Each number is 50 + 12 x the weight over its row's rms, rounded and kept within 0 to 99. Layers, rows and columns count from 0. The size before them is the row's rms in percent of the matrix's.

# layer 6 attention key, 128x128, rms 0.0963, rows 47-59, columns 0-127
092:48 53 38 43 64 41 52 62 52 43 68 57 33 39 36 47 62 34 38 55 34 38 61 51 44 43 45 33 55 57 46 37 45 61 60 45 47 61 52 60 88 52 50 45 38 58 56 56 38 13 38 52 38 37 34 69 63 65 59 30 31 59 65 72 52 38 68 57 52 57 55 49 50 58 48 29 79 52 44 62 41 45 55 48 41 59 47 40 31 55 51 44 56 63 54 57 63 56 31 76 39 58 30 47 65 54 73 42 54 59 54 57 61 62 49 76 57 67 60 57 43 40 58 61 46 39 43 58
101:42 53 40 41 64 50 47 35 28 61 41 52 42 39 60 51 57 46 55 39 39 55 56 46 48 48 61 31 58 33 39 65 54 25 40 77 38 59 47 37 51 62 47 39 41 59 72 32 52 36 49 37 48 58 60 35 47 37 54 60 65 57 44 57 47 31 73 37 49 34 64 51 49 31 39 43 51 57 48 42 53 38 45 60 45 39 44 53 46 58 41 48 41 60 40 51 66 48 56 20 53 63 62 31 47 61 60 35 28 56 50 54 51 69 24 96 55 43 52 38 45 53 46 24 68 44 57 55
114:60 66 43 53 49 53 27 32 31 67 30 39 74 43 64 35 53 39 50 43 53 69 47 54 73 57 49 30 52 47 66 40 31 68 64 38 57 52 32 65 22 55 65 43 60 59 67 74 43 55 47 44 58 47 47 64 58 40 42 61 45 45 38 61 38 52 40 54 36 55 43 66 53 50 67 49 54 76 50 30 55 55 48 43 50 69 54 45 69 48 58 41 60 64 67 50 37 53 45 42 45 31 45 59 44 35 42 35 33 52 36 30 43 50 34 50 63 31 63 46 41 57 51 23 56 62 64 47
097:72 42 30 42 56 71 57 50 19 39 37 43 45 49 52 41 47 63 45 46 34 65 62 37 61 45 43 40 48 60 42 48 48 41 47 45 74 66 53 69 40 41 41 75 31 68 74 43 32 51 48 62 57 52 66 44 53 57 51 55 59 43 66 40 45 51 43 38 60 54 51 66 55 71 45 67 36 54 55 59 51 50 44 84 51 51 40 40 51 58 51 67 71 73 56 63 30 66 35 66 53 68 50 56 36 42 40 62 40 26 48 52 49 45 55 41 45 53 49 69 70 66 71 42 48 58 50 45
091:48 41 34 41 25 41 74 44 68 36 49 40 45 37 45 71 52 74 36 71 65 60 36 48 41 61 56 66 36 53 60 46 40 54 35 64 38 63 41 53 40 48 42 48 48 46 38 46 47 55 42 40 50 36 32 44 39 75 34 42 42 33 70 26 76 63 40 45 57 66 55 52 27 51 31 57 34 41 53 62 32 50 44 56 33 34 42 43 48 46 47 28 55 41 39 34 34 52 52 56 39 60 35 70 57 42 52 69 62 54 51 51 45 44 70 56 62 67 50 61 39 53 37 58 42 40 62 65
106:39 64 49 43 48 47 46 58 51 34 58 66 56 60 29 44 67 41 51 61 53 45 59 40 45 44 46 42 49 22 66 50 45 52 50 50 86 39 62 45 58 54 63 36 40 42 27 30 40 58 56 61 45 52 46 36 56 68 78 64 47 55 60 71 64 58 43 59 52 37 53 56 81 85 58 50 65 58 52 58 63 48 51 42 59 37 70 50 43 43 63 53 59 44 59 55 18 52 49 37 54 55 38 54 49 48 50 57 47 48 44 43 59 62 79 46 32 54 49 56 67 40 61 62 42 46 80 60
099:49 61 57 54 33 15 47 56 55 50 43 64 46 52 26 49 72 60 49 55 56 40 49 43 47 44 34 48 38 23 40 37 39 68 58 45 78 60 39 34 44 53 54 53 55 37 35 49 63 06 47 45 69 68 37 47 71 60 55 55 35 55 69 64 61 46 52 48 54 38 40 37 47 58 57 51 68 51 29 40 63 42 67 44 45 41 69 54 77 53 45 52 45 38 66 34 54 45 62 46 43 29 40 52 51 43 50 47 47 46 55 51 48 55 53 60 54 43 61 40 52 53 18 49 71 46 59 51
103:35 38 45 56 40 38 77 62 64 38 31 44 93 56 45 44 51 48 69 33 68 61 52 37 53 63 51 29 51 61 53 49 53 69 19 50 56 57 67 53 67 58 51 53 51 30 54 59 30 60 63 74 52 38 63 61 54 65 59 50 39 49 63 55 68 67 57 53 57 45 33 36 48 56 62 49 69 30 40 48 34 63 54 48 58 34 34 35 38 58 61 66 59 61 40 33 54 52 42 55 56 57 65 58 45 34 60 56 42 39 47 41 36 36 55 55 50 64 36 51 54 37 53 52 51 60 61 65
114:38 43 50 54 48 31 73 56 62 60 40 52 66 54 70 41 39 56 48 68 65 66 46 48 37 64 68 45 57 59 43 71 52 68 15 34 47 33 59 22 44 63 62 49 59 43 66 49 48 83 62 64 71 51 56 44 43 42 46 45 75 49 47 54 33 41 45 33 45 40 37 48 53 52 58 35 22 55 49 50 54 57 46 50 34 44 48 59 60 58 50 52 46 49 37 39 52 48 54 41 50 48 56 32 58 24 49 73 38 38 44 47 23 48 62 50 33 62 60 33 52 35 55 42 39 62 50 55
101:62 48 51 38 58 41 67 74 50 54 66 35 26 53 51 82 48 50 64 34 54 51 35 54 35 61 58 69 25 39 61 42 63 63 41 33 41 43 35 49 49 41 54 49 38 54 29 63 44 66 81 66 57 65 37 41 42 46 47 58 69 39 76 48 57 22 54 37 40 36 67 53 59 52 46 36 27 51 51 57 53 47 62 51 37 43 56 37 42 32 39 58 39 40 45 41 35 53 54 38 56 56 62 24 50 56 50 69 41 52 60 59 33 72 47 53 45 47 51 50 33 48 53 64 60 49 52 54
090:70 48 50 56 49 70 62 32 53 55 62 37 36 30 48 63 35 60 25 23 41 43 56 76 33 63 47 54 32 55 57 50 65 53 56 45 44 51 51 55 46 58 52 51 59 68 62 47 54 59 73 45 60 51 49 48 65 40 61 53 57 49 53 29 48 46 32 41 47 41 44 39 38 35 44 34 29 54 56 37 47 64 39 39 25 65 38 79 38 53 51 66 47 52 48 50 27 39 38 68 64 32 68 42 57 44 29 45 51 71 43 58 33 50 36 36 61 42 43 69 46 57 57 52 72 58 52 53
095:60 36 39 52 37 48 48 66 71 32 54 41 75 44 54 52 36 53 31 86 57 29 59 41 45 61 51 54 67 75 51 37 39 66 61 41 42 50 35 65 51 59 50 46 74 26 59 59 48 41 67 34 54 46 40 58 67 43 37 37 38 46 50 63 66 60 52 33 54 64 42 43 14 51 52 56 57 59 57 44 35 47 62 35 50 64 46 50 34 40 61 37 59 43 59 52 58 47 43 73 68 50 31 47 50 58 42 41 73 53 67 36 44 43 44 75 55 49 53 44 40 42 55 53 56 39 53 51
096:67 50 52 52 60 56 52 47 32 71 57 47 34 51 47 63 58 52 35 38 24 53 50 43 33 59 64 40 33 19 55 49 51 56 56 20 52 56 32 56 51 77 78 36 38 44 47 52 54 45 63 53 61 64 29 35 47 48 67 60 43 19 37 53 51 26 57 50 46 55 54 44 54 55 56 28 39 60 54 44 59 58 35 33 47 60 54 47 41 40 61 56 33 48 53 59 48 41 51 57 50 40 62 31 48 49 23 45 48 80 55 37 32 55 60 47 42 45 32 70 42 39 65 41 45 51 57 56
# layer 6 attention query, 128x128, rms 0.101, rows 48-60, columns 0-127
104:63 74 55 83 65 41 47 36 45 54 61 49 63 56 60 49 62 68 61 32 65 48 48 36 49 45 45 48 30 40 55 40 55 60 45 61 48 58 37 54 62 62 50 38 43 60 14 58 76 46 54 70 63 51 52 55 37 30 72 33 59 45 38 73 52 56 46 67 45 60 41 58 52 61 68 60 45 47 40 58 62 41 55 46 62 45 39 52 54 42 63 67 69 44 63 66 64 49 41 57 53 36 63 34 45 61 71 59 43 51 42 39 43 37 40 26 40 51 52 67 38 56 33 44 28 49 39 36
108:39 53 63 30 40 54 43 75 81 52 73 57 42 65 35 55 40 57 55 54 43 34 68 43 35 56 41 50 44 46 35 48 62 40 43 62 55 48 71 39 55 58 62 13 45 61 27 61 54 69 60 69 36 64 38 39 31 67 63 45 46 51 43 46 72 61 68 46 61 52 58 29 50 33 40 57 61 36 42 58 42 58 54 58 59 20 36 52 18 46 40 53 45 56 39 56 66 46 50 41 52 57 48 57 44 57 55 47 65 52 59 50 63 54 62 57 41 54 38 51 49 46 32 58 60 31 41 57
101:47 30 66 70 50 15 59 46 55 62 59 39 53 52 46 58 75 49 41 49 60 43 41 50 46 52 46 58 26 65 72 48 47 52 52 60 49 39 42 49 71 49 33 42 55 40 45 66 71 43 32 51 37 48 34 62 26 29 62 52 44 52 61 62 75 26 67 57 40 45 47 49 30 28 45 26 58 58 38 41 33 53 69 43 59 43 37 43 45 49 64 39 48 56 53 35 63 47 50 45 61 37 47 44 62 53 53 34 43 50 22 44 43 38 57 70 54 54 37 50 40 33 34 36 51 64 44 43
088:54 39 44 62 61 48 60 42 44 60 46 48 67 41 59 26 50 33 34 44 34 34 74 67 66 44 45 49 54 40 39 75 51 44 74 33 47 42 65 36 45 38 50 70 56 35 65 41 31 47 49 35 44 38 68 70 53 40 48 63 32 68 22 54 41 29 53 38 39 60 45 39 41 70 63 41 43 58 52 25 53 39 69 53 70 68 58 62 64 55 57 57 37 38 59 45 35 48 54 36 62 58 47 43 49 48 48 65 47 58 30 58 37 54 54 42 45 45 62 36 69 39 67 44 53 54 58 45
103:55 30 41 42 71 36 42 35 47 56 58 41 31 51 66 60 45 46 56 45 33 24 45 50 50 60 60 58 47 59 57 42 40 41 53 38 40 49 30 25 56 57 54 55 64 72 78 75 50 61 59 36 42 57 61 50 62 38 52 58 53 42 45 46 60 44 53 32 28 51 47 53 46 46 32 47 52 36 48 26 34 51 59 62 28 46 43 53 61 45 34 38 55 54 33 52 67 54 40 66 60 27 44 50 60 41 28 10 70 52 76 59 39 52 56 34 62 51 48 41 39 48 49 50 46 41 54 50
103:60 26 57 58 66 56 59 52 53 74 15 51 56 54 87 53 56 36 66 44 72 49 38 62 49 37 52 43 34 50 40 54 18 60 70 51 47 27 59 64 42 35 55 49 59 42 67 61 33 45 44 69 55 63 44 34 42 40 49 68 73 20 60 58 53 42 39 42 42 63 43 44 46 39 49 57 56 32 30 48 57 43 65 57 54 41 53 61 50 43 42 49 56 64 37 32 50 49 53 46 58 62 56 63 42 41 42 50 53 43 61 37 61 64 43 61 39 71 57 44 51 30 57 53 50 44 59 47
102:47 53 45 46 62 29 17 69 48 59 87 40 25 57 38 60 47 42 64 51 35 62 49 53 49 46 51 57 28 47 72 37 32 59 45 52 52 39 45 50 47 38 46 29 46 57 49 65 56 32 40 51 36 57 44 51 42 58 42 69 38 45 43 51 41 37 55 44 40 50 39 37 49 41 59 44 60 67 51 44 77 41 62 43 64 68 58 45 46 54 42 23 18 42 70 48 47 52 67 51 46 41 26 42 54 56 52 41 45 49 44 62 43 51 58 53 45 42 56 37 46 58 47 69 81 52 45 73
101:56 37 22 40 56 32 32 52 32 44 54 25 54 51 31 72 55 55 45 26 23 36 49 49 39 39 42 61 48 30 51 32 47 69 61 54 38 60 38 45 76 56 43 64 39 47 42 52 53 45 52 58 41 52 38 53 51 24 47 56 32 42 42 40 61 48 68 40 45 52 59 48 18 57 46 40 63 67 58 53 79 66 35 52 62 56 34 29 51 39 68 57 29 62 53 50 65 57 51 45 60 43 48 51 65 63 60 63 49 46 56 59 39 42 53 43 44 52 38 33 44 39 42 43 54 30 50 52
100:39 43 50 51 50 52 40 66 37 47 57 46 41 48 17 49 52 41 46 45 50 55 48 53 61 37 61 43 57 69 55 71 34 49 42 50 44 59 49 63 17 60 41 30 38 31 40 42 58 56 50 56 49 36 52 70 53 41 74 47 38 51 27 62 29 74 41 80 57 46 50 56 53 54 58 61 48 46 69 61 55 52 36 51 53 73 33 47 68 57 72 37 51 60 39 34 55 49 46 54 38 31 32 46 63 38 45 70 45 59 44 54 24 47 52 32 48 35 59 49 78 57 44 40 50 35 60 60
095:36 50 44 54 48 69 62 60 43 39 43 56 64 51 47 61 36 53 26 57 49 46 75 54 51 56 68 44 71 63 60 64 75 46 31 43 39 50 50 49 46 54 69 53 62 34 40 37 44 43 65 55 56 50 68 55 55 46 53 53 45 57 29 60 36 34 44 50 24 59 53 57 43 46 54 26 40 58 59 56 38 57 45 52 49 50 33 57 71 58 89 79 42 49 52 51 29 55 55 34 47 36 44 35 48 63 71 65 36 63 33 42 41 38 69 60 64 30 40 41 55 51 53 52 45 62 33 39
094:42 42 41 62 59 53 48 51 44 49 27 58 54 46 60 40 35 41 27 44 51 25 44 55 51 36 35 52 29 51 28 61 21 58 62 50 43 46 62 38 61 31 58 62 50 30 50 26 33 26 54 41 34 46 46 57 44 46 34 49 54 49 60 36 42 37 57 53 38 55 54 50 54 56 55 38 35 44 77 70 56 44 33 33 62 59 47 52 78 72 65 55 33 61 48 43 44 49 68 38 49 48 52 32 33 46 64 47 62 51 57 73 30 57 52 50 51 41 50 27 50 63 60 53 67 62 43 63
114:49 52 53 54 48 48 62 49 49 43 53 44 55 55 36 70 60 48 36 49 26 22 53 71 54 41 69 35 64 66 43 50 59 64 50 32 25 48 45 43 52 68 64 49 54 72 51 45 47 42 60 50 61 56 59 65 38 39 66 47 56 42 17 47 40 50 62 61 30 47 68 52 42 43 36 34 46 50 54 60 44 68 32 61 38 40 50 57 70 61 86 65 49 41 32 57 45 53 53 42 54 23 51 34 48 40 54 45 37 46 48 47 36 26 50 67 44 41 38 52 54 37 31 34 42 48 31 44
109:35 34 67 73 55 33 50 28 48 69 57 35 65 41 60 59 77 65 37 39 53 46 60 45 53 53 55 43 45 69 45 33 59 62 50 63 36 48 55 45 80 52 49 51 52 47 34 56 71 47 47 46 51 43 27 53 32 37 42 50 34 68 49 46 55 42 63 38 49 30 54 32 25 35 37 35 74 44 41 47 68 52 64 56 62 38 58 52 43 57 73 63 49 51 53 35 60 44 28 51 66 44 45 48 67 62 43 59 47 51 26 34 54 28 51 43 57 57 41 42 40 41 37 64 46 43 48 56